config = dict(
    n_layer=8,
    d_model=192,
    n_head=4,
    n_kv_head=4,
    head_dim=32,
    d_mlp=768,
    vocab_size=4096,
    activation='squared_relu',
    norm='rmsnorm',
    norm_place='out',
    norm_eps=1e-05,
    positions='rope',
    rope_base=145000.0,
    rope_fraction=0.5,
    qk_norm=True,
    attn_scale=0.177,
    bias='all',
    tie_embeddings='early',
    parallel_block=False,
    extras=['local attention windows', 'paired heads', 'value embeddings', 'hashed n-gram embeddings', 'an embedding shortcut', 'skips across layers', 'capped logits'],
    init='normal',
    init_std_qkv=0.0385,
    init_std_o=0.0118,
    init_std_up=0.0385,
    init_std_down=0.00481,
    optimizer='adamw',
    lr=0.0013,
    beta1=0.9,
    beta2=0.98,
    weight_decay=0.11,
    lr_head=0.0125,
    warmup_steps=240,
    schedule='wsd',
    decay_fraction=0.892,
    decay_shape='sqrt',
    final_lr_fraction=0.0,
    batch_tokens=[8192, 16384],
    seq_len=512,
    doc_mask=True,
    train_tokens=107700000,
    steps=8848,
    dataset='wikipedia_en',
)
Each number is 128 + 32 x the weight over its row's rms, rounded and kept within 0 to 255. Layers, rows and columns count from 0. The size above them is the row's rms in percent of the matrix's.

# layer 4 MLP up, 768x192, rms 0.0678, rows 78-86, columns 0-191
size [ 93 105  99 100  97 109 101 104  97]
[[ 43 113 141 115 112 119 141  90 110 141  76  97 128 166  89 116 115 128 164 107  82 152 102 123 191 159 164 136  59 171 137 106  83  66 154 115 161 134  91 135 131 129 136 172 134 159  80 135  86 134  15 116 114  85 172 116 110 106 156 157 140 102 106 186  65 118 141 108 100 150 166 101 129 114  87 159 133 129 147 137  88 211 184 135 155  66 199 121 149 135 147  89 147 110 142 113 143 148 140 114 111 119 117 140 134 128 144 136 127 181 127 145  94 150 107 142 102 128 161 107 131 186  88 108 134 125  82 152 133  96 146 139 143 118 139 121  52  72 141 167 130  83 106 160 105 142 156  83 113 127  82  89 157  93 125 113  68 139 156 100 155 155 118 109  87 165 159  85  97 149 129 151 139 105 107 151 113 110 120  96 132 201 119 155  85  89  61  75 131 177  91 163]
 [ 85 151  94 123 171 130 138 102  90 175 131 158 162 139 134 111 111 153 122 162  89 108 147 107 107  86 166 159  81 128 112  68  84 106 127 159 119 148 120 142 118  74 123  82 171 156 159 140 112 159 129 130 156 173 207  85 156 190 118 132 188 119 133  80  97 121 139 131 139 118  98 151 107  70  96 177 158  97  98 118 139 145 105 120  80  66  65 180 115 163  71 120 128 114  79 107 142  60 140 202 111  76 168  89 102 121 166  50 130 136 160 140 120 120 113 132 192 115  96 125 122 171  99 108 174 148 164 133 151  84 169 127 193 139  96  42 134 148  95 179 190 103 152 132 122 147 135 164 115  62 153 148 161 118 177 120  97 171 120 172 128 157  84  96 127 128 109 134  99 122 115  96 127 159 122 112  81 147 116 136  88 141 116 119  87 111 131  97 164 153  98 123]
 [130 147  91 119 142 195 119 184  88 190 174 113 116 111 109 140  93  81 121 139 140 175 140 123 137 119 182  85 116  55 150 179  82  90 134 135 158  83 164 160 141 122 170 149 135 163 111 156 150  80 118 179 125 116 112 131 104 128  78 118 110  98 185 117 165 146 117 144 214 147 152 118 108 124 112 148 170 116  95 121 138 137 134 144 130 111  77  55 104  80 104 158 119 144 165 139 133 154 152 139 185 109 157 112  94  80 170 145 170 139 113  80  76 128 147 157  92 149 138 147 156 124 120 124 139 146 111 140 102 151  96 155 135 158 144 117 113 117 112 124  66 193 168 137 114 221 210  47 142 200 150 117 174 125 130  97 145 127 118 180 119 185 118 137 101 167 116 103 143 115 126 107 131 100 122 202 123 128  82 153  97 142  91 114  89  67 148 136 146 182 131 152]
 [135 109 170 116 101 163 142 131  95 147 126 123 163 104 131 121 168 147 173 156 142 112  98  79 127 194 148 156 160 118 100 123 113 151 134 184 147 105 106 136  53 200 143 126 161 143 114 136  99 155  98 151 210  93 156 125 148 106 179 140 133 164 107 139 141  94  86 152 110 151 172 179 139  88 114  96 102 119 124  79 125 200 138 103 178 169 130 117 127 139 148 220 137 208 159  83 161 121 142  94 140  93 130 202 149 105 161 195  90 108 134 154  80  77 127  59  96 192 158 126 128 107 186 107 164 151 134 127 107 136 142 126 124 129 139 182  84  91 156 139  85 147 116 103 154 113 145 137 150 129  69 132 189  71 151 139 107 172 133 104 181 103 117 163  72 121 141  87 154 127 125  87 137  83 104  83 107 128  99 112 154 173  97 147 145 161 138 123 107 105 167 137]
 [ 79 154 111 149 127 159 103  92 107 121 121 102 178 117  96 129 136 129 147 113 146 155 132 100 146 143  98 126  89 127 128 201 114 165  87 141 121 105 119 204 158  99  57 104 150 125 125 108  91 159 133 130  71 125 166 142 135 157 139 147 109 104 159 122 132 176 105 133 138 169  88 141 121 110 110 122  54 125 100 177 204 106 136 115 111 157 128  79 114 105  89 157 108 165  73 138 168 135 132  90 117  77 162 130 109  77  87 134 141 163 108 100 118 130 127 138 108  63 184 107 134 123  60 127  83  97  99 139 114 158 124  69  95 101 130 102 151 138 138 140 136 157 151 193 129  92 111 187  94 124 110 142 120  96 157 158 124 142 158 152 146 133 126 229  97 224 160 117 117 121 126  80 184  83 108  72  73 137  93 138 205 143 159 100 109 132 214 102 139 104 152 105]
 [157 147 107  87 129 145  80 130 169 200 164 166 135  78 152 137 139  55 108 126 138 170 146  76 117 132 132  88 138 130 120 166 135 145 126  92 182 116 111 111 118  49 119 138 197 100 174 130 196 191  75 156  81  77 114 121 127 110  75 105 118  93 153  94 130 142 107 151 102 171 143 128 115 129 128 147 165 138 153 102 107 131 137 135 115 192  88 173 129 171 113 140  90 162 171 132  88 126 140 131 120 187 159 149 141 115 111 108  67 136 113 137 102 124 118 130 114 134  81 149 182 120 133 104 202  70 160 132 125 106  95 153 181  85 101 144 142  96 108  74 161 135 173 130  49 126 109 111  86 149  81 152  96 125 112 133 117 132 117 156 126 129  74  91 138  98 140 175 109 191 156  93  66  82 101 106 127 131  63 149 139 131 112 164 118  95 187 154 181 149 183 130]
 [145 128  88 138 114  97  86  47  64 130 158 157 150 111 117 144 145  92 157  98 137 138 128 108 102 135 140 127 101 103 149  85 154 119 138 129 166 132 145 137 186 146 155  90  76 139  90 113 168 144 105 135 152 113 158 131 118 160 192 150 174 102 139  77 146 143 125 153 136 175 126 120 106 138 129  68 146 115  74 109  81 118 112 111 208 143 107 143 136 190 128  91 124 169 113 119 158 130 154 168 125 157 129 133 165 128 127  46 139 134  97 181  91 134 132  95  85  94 155 139 174 137  94  74 162  88 140  85 166  81  84 154 169 173  76 163  64  88 190 190 127 103 153 171 128 179 138 130 157 148 172 167  88 110 143  95 148 101 169  90 106 129 152 132  72 127 168 149 181 158 124  86 111 112  92  90 148 118  75  99 110 157 144 184 149 112  73  62 159 103 147 140]
 [ 88  98  98 115 196 195 137 134 136 126 175 123  68 149  75 121 135 154 158 127 106 146 139 117 130 118 152  56 144  83 127 122 114 134 162 205  86 147 125 132 200  89 188 128 130 144 119 138 160 134 115 133 116 126 115 158 135 120 167 140  82  87 129 119 128 135  90 119 195 132 132 124 164  55  72  83 130 105 128 129 121 119 154 188 167 147 139 139  63 114 128 105 101 162 117 140  94  98 124 165 124 118 173 130 132 149 128 151 158 127  71 131  88 124 188 101 127 143 165  95 108 139  69 127 105  74 106 116 195  87  65  85 142  59 133 117 141 151 154 169 119 188 180 133 113 109 161  93 124 118 113 172 113  31 126 117 143  97 196  94  88 130 112  89 214 152 145 101 143 107 136 104 156 123  83 125  91 134 148 122  74 118 107 115 168 109 169 108 148 118 156 114]
 [ 76 157 104 116 127  91  90  92 138 108 144 165 134 166 134 120 165  87 106 165 151 165 128 108 175 152  56 144 123 113 132 124 122 146  75  91 135 147 132 107 131 102 127  81 138 147 149 148  95 146 129 131 115 123 101 145  81 112 154 218 125 101 170 141 132 111 119 174 154 134 123 101 122 143 103 124 123 126 156 139 110 142 162 123 175 146  87 131  99 205 130 139  88  97  97 149 166 153 119 146 143 178  90 116 167 107 120 131 157  96 101  85 134 165 137  56  96 106 110 195 136 159 137 101  90  93 153 110 161  98 135 117 163  51 172 175 106  93 136 117 151 112 141 153 104 100 153  98 156 114  90 173 213 151  40 126  94 197 192  94 183 131 107 169 151  86 110 109 125 154  44 140 143 128 121 104  76 130 209 124 158 178 135 137 149 158 127  58 143 110 104 106]]
# layer 4 MLP down (transposed), 768x192, rms 0.0603, rows 78-85, columns 0-191
size [ 94 105  91  98  98 105 107 101]
[[ 99 134 119 184 146 194 108 108 110  73 166 129 146 169 138 144 183  70  86 122 112 116 122 129 126  70 116 107 113  89 155 171  98 142 135 128 136 163 185  83 158 139 177 176 147 147 128  75  84 136 151 165 103 111 111 222 149 179 128 194 159  72  90 150 119  96 118 118 109  61 216 105 116 130 138 119 110 191 109 130 113 122 153  93 113  78 127 145  76 118 129 101 110 128 156 183 116 113 180 139 122 117 156  88 158 161 132 176  91 138 125 194 114  73 104 134 152  80 114 137  99 106 153  90 175 113 169 149 100 161 100 113 125 164 104 130 148 132  96 103 179  99 187 115 190 112 156 119 142 120 112 149 105 141 142 129 102 101 134  66 101 135 138 101 150  78 136 116 110 111 128 161 132 168 132 116 185  84 123 151 156  90 144 166 132 149 151 114 218 158 154 158]
 [ 89 158 100 205 116 105 161 119  90 111 147 124 155 178 161 153 175 165 135 150 106 135 130 110 178 130 167 170 141 105 164 129  66 118 142 123 124 129  79 122  97 198 110 157  90 145  84 120 168 116 122 186 150 147  44 132 132 240  62  61 119 105 156  76 132 139  97 132  82 172  70  77 111 133 118 175  92 118 162 117 117 105  86  44 104  68 120 135  99 101 133 143 120 107 123 192 168 128 172  94 115 131 111 141 144 109 139 167  73 134 123 182 126 138 153 155 128 113 117 122 119  54  84 119 140 141  98  87 116 111 163  99 117  70 155 183  88 116 164 109 154 124 160 151 131 122 119  99 123 129 141 147 129 177 133 149 101 116 149 139  86 113 142 119  71 129 109 119 154 135 103 119 130  81 141 105 108 133 183 125 145 150 189 181 126  96 110 113 168 133  89 149]
 [108 137 141  73 106 109  87 172 165 119 154  96  68 152  95  58 103 125 109 116  76  85  93 106 162 102 118 149 146  79 112 159  72 124  83 131 140 146 143 130  85 126 130 130 187 106  75 115 110 114 182 159 161 155  96  66 112 114 158  84 120 149 190 137 177 142 121 131 129 148 102 112 112 143 136  77 129 112 134 166 146 106  78 142 169  92  87 132 140 161  44 116  71 128 167 136 139 144 128 149 163 126 125 136  93 134 127  95 179 150  62  73 124 105 152 130  78  88 163  78  88 113 155 189 104 145 105 123  94 149 140 124 127 152 141 135 187 120 132 150  63 158 132  84 128 159 159 142 153 189 138 149 105 136 122  97 144 125 102  89 207 106 129  67 119  67 149 145 116  88 103 127 119 116 117 144 103  46  76 121 188 114 106 148  81 145 116  83 146 181 118 150]
 [ 85 145 125 103  84 170 190 142  80 178 104 123  76 193 162 146 171 178 157 160 160 134  84 101 154 132 127 146 156 155  73 106 115 181 129 131 128 156 136  80 122 127 164 129 117 130 107 144  31 109 108 160 204  84 153 128 152 108 125 135 105 177  77 101 170  83 105 128 122 145 178 104 127 100 141 157 104 168 148 105  95  92 104 193 131 164 152 132  92 158 155 128 164 117 174  96 143 152 167  92 178 116 103 123 173 139 117 161 131 150 102 100 116 102  87 104 191 162 132  93 110  97 158 136 138 159 111  30  96  98 145 155 123 134 115 124 112 104 158 134 148  96 137 103 186  88 167 124 173 127 121 100 139 134 109  79 110 123 128 141 150  76  87 174 114 158 121  98 150 140 117 124  85  44 120 101 109 129 108 113 177 159 106 170 107 159 106 103 179 149 182 180]
 [135 100 130 103 135 138  80 128  87  86 144  84 160  91 145 128 124 149 112 113 114 136 142 126 127 124 105 184  96 168 139  87 147  88  73 170 129 128 118 122 146  95  86  41 165 169 106 160  70 138 117  98 170 117 136 168 122  82  90 196 125 135 110 111 136 145 110 119 120 189 128  83  78 136 112 116  82 130  71 126 210 116 119  70 184 154 135 100 168  79 141 154 117 156  58 109 140 155 111 145 118 177 179  99 103  75 123 204 125 157 136  76 109  93 110 153 110 156  79 112 109 159  87 129 127 119 112 137 176 128 170 152 126  83  81 156 121 118 179  99 164 121 148 145 143  79 116 135 175 115  97 157 171  87 124 157 120 162 109 165 169 106 140 213 169  77 103 184 108 165  91 118  81  67 181 148 131 123 111 111 131 114 151 131  74 148 135 130 135 153 114 127]
 [130 126 112 119  94 121  95 201 106 156  93 117 180 126  94 196 134  86 114 159  27 117 114 163  87 122 100 126 179 134 105 121 103 103 134 109 131  95 128 173 111 137 143 157 167  69 156  93 122 156  83 153 124  92  97 164 119 126 121 128 143  95 187 117 137 110  99 192 132 127 186 153 176 132 147 106 113 139 121 119 102 160  73 136 107 131 201 146 114  83 127 149 137 144 171 182 169 117 164 130 185 103  91 133 122  62 137  82  79 114 183 125 116 138 115 177 163 157 143  83 109 180 146 118 176 134 166 156 110 106 114  98 153  84 177  98  83 115 107  92 109 163 119 120 165 115 148 115  90 188 111 154 114 103 130  99  99  95 131 147 107 150  95  46  91 136 234 167 135 167 117 100 156  78 133 106 124 132 111 135 172 128 188 119 143 114 119 100 149 167 145 118]
 [178 157  94 227 168 160 123 106 154 110 168 107 161 141 101 121 111 183  97  67 136 131  86 151 134 120 153 151  99 175  84 140 108 144 117  76 161 101 156 109 113 125 115 151 155 167 133 128 176 123 164 116 151  79 152  68 151 251 167  24 110 152 117 110  98 169  92 150 161 136  72 101  83 132 159 141 140 113 108 180 161 134 104 101 138 143 145  80  99  94  87 138 126 152  65 131 121 113 134 125 123 110 145  82 162 109 131 175 124 141 182 158 121  28 143 140 128 102 154  92 104  89 117 102 125 162 115 144  88  98 104 128 127 134 137 137 138  38 134 112 101 140 132 127 154 106 146 136 154 110 153 133 127 121 131  75 161 102 201 137 171 122  81  94 102  78 129  91 124 123 101 144 122 111  91 190 130 124 102 164 136 112 151 130 139 100 143  99 104 104 155 102]
 [156 157 119 164 135 135 149 110 159 100 152 173 149 179 121  85 144 183 101 125 109 168  92 117 119  65 157  76 141 147  82 112 167 122 156 184 140  99 180 143 132 118 155 124 131 113 121  98 146 103 130 116 141 126 128 148 121 138 109 123 138  97 128 132 167 137 112 107 118 141 132 147  91 133 151  56  77  90  70 143 104  95 137 111 136 142 154 171  99 134 114 120 113 170  70 119  88  68 159 142  99  73 193 154 160 117 154  74 198 147 159 173 159 183 149  91 120 139 138 147 213 139 137 144 124  99 158 119 132  91 165 111 148 149 182 120 110 151 103  61 125 181 200 101 102  69 108 107 199  65 132 189 158  99 165 107 167 118 184 145 136 123 144  98 153 127 175 112  49  93 107  95  96 123 147  94 106 178 177 116 114 112  82 110  62 159 123 114 119 136 129 111]]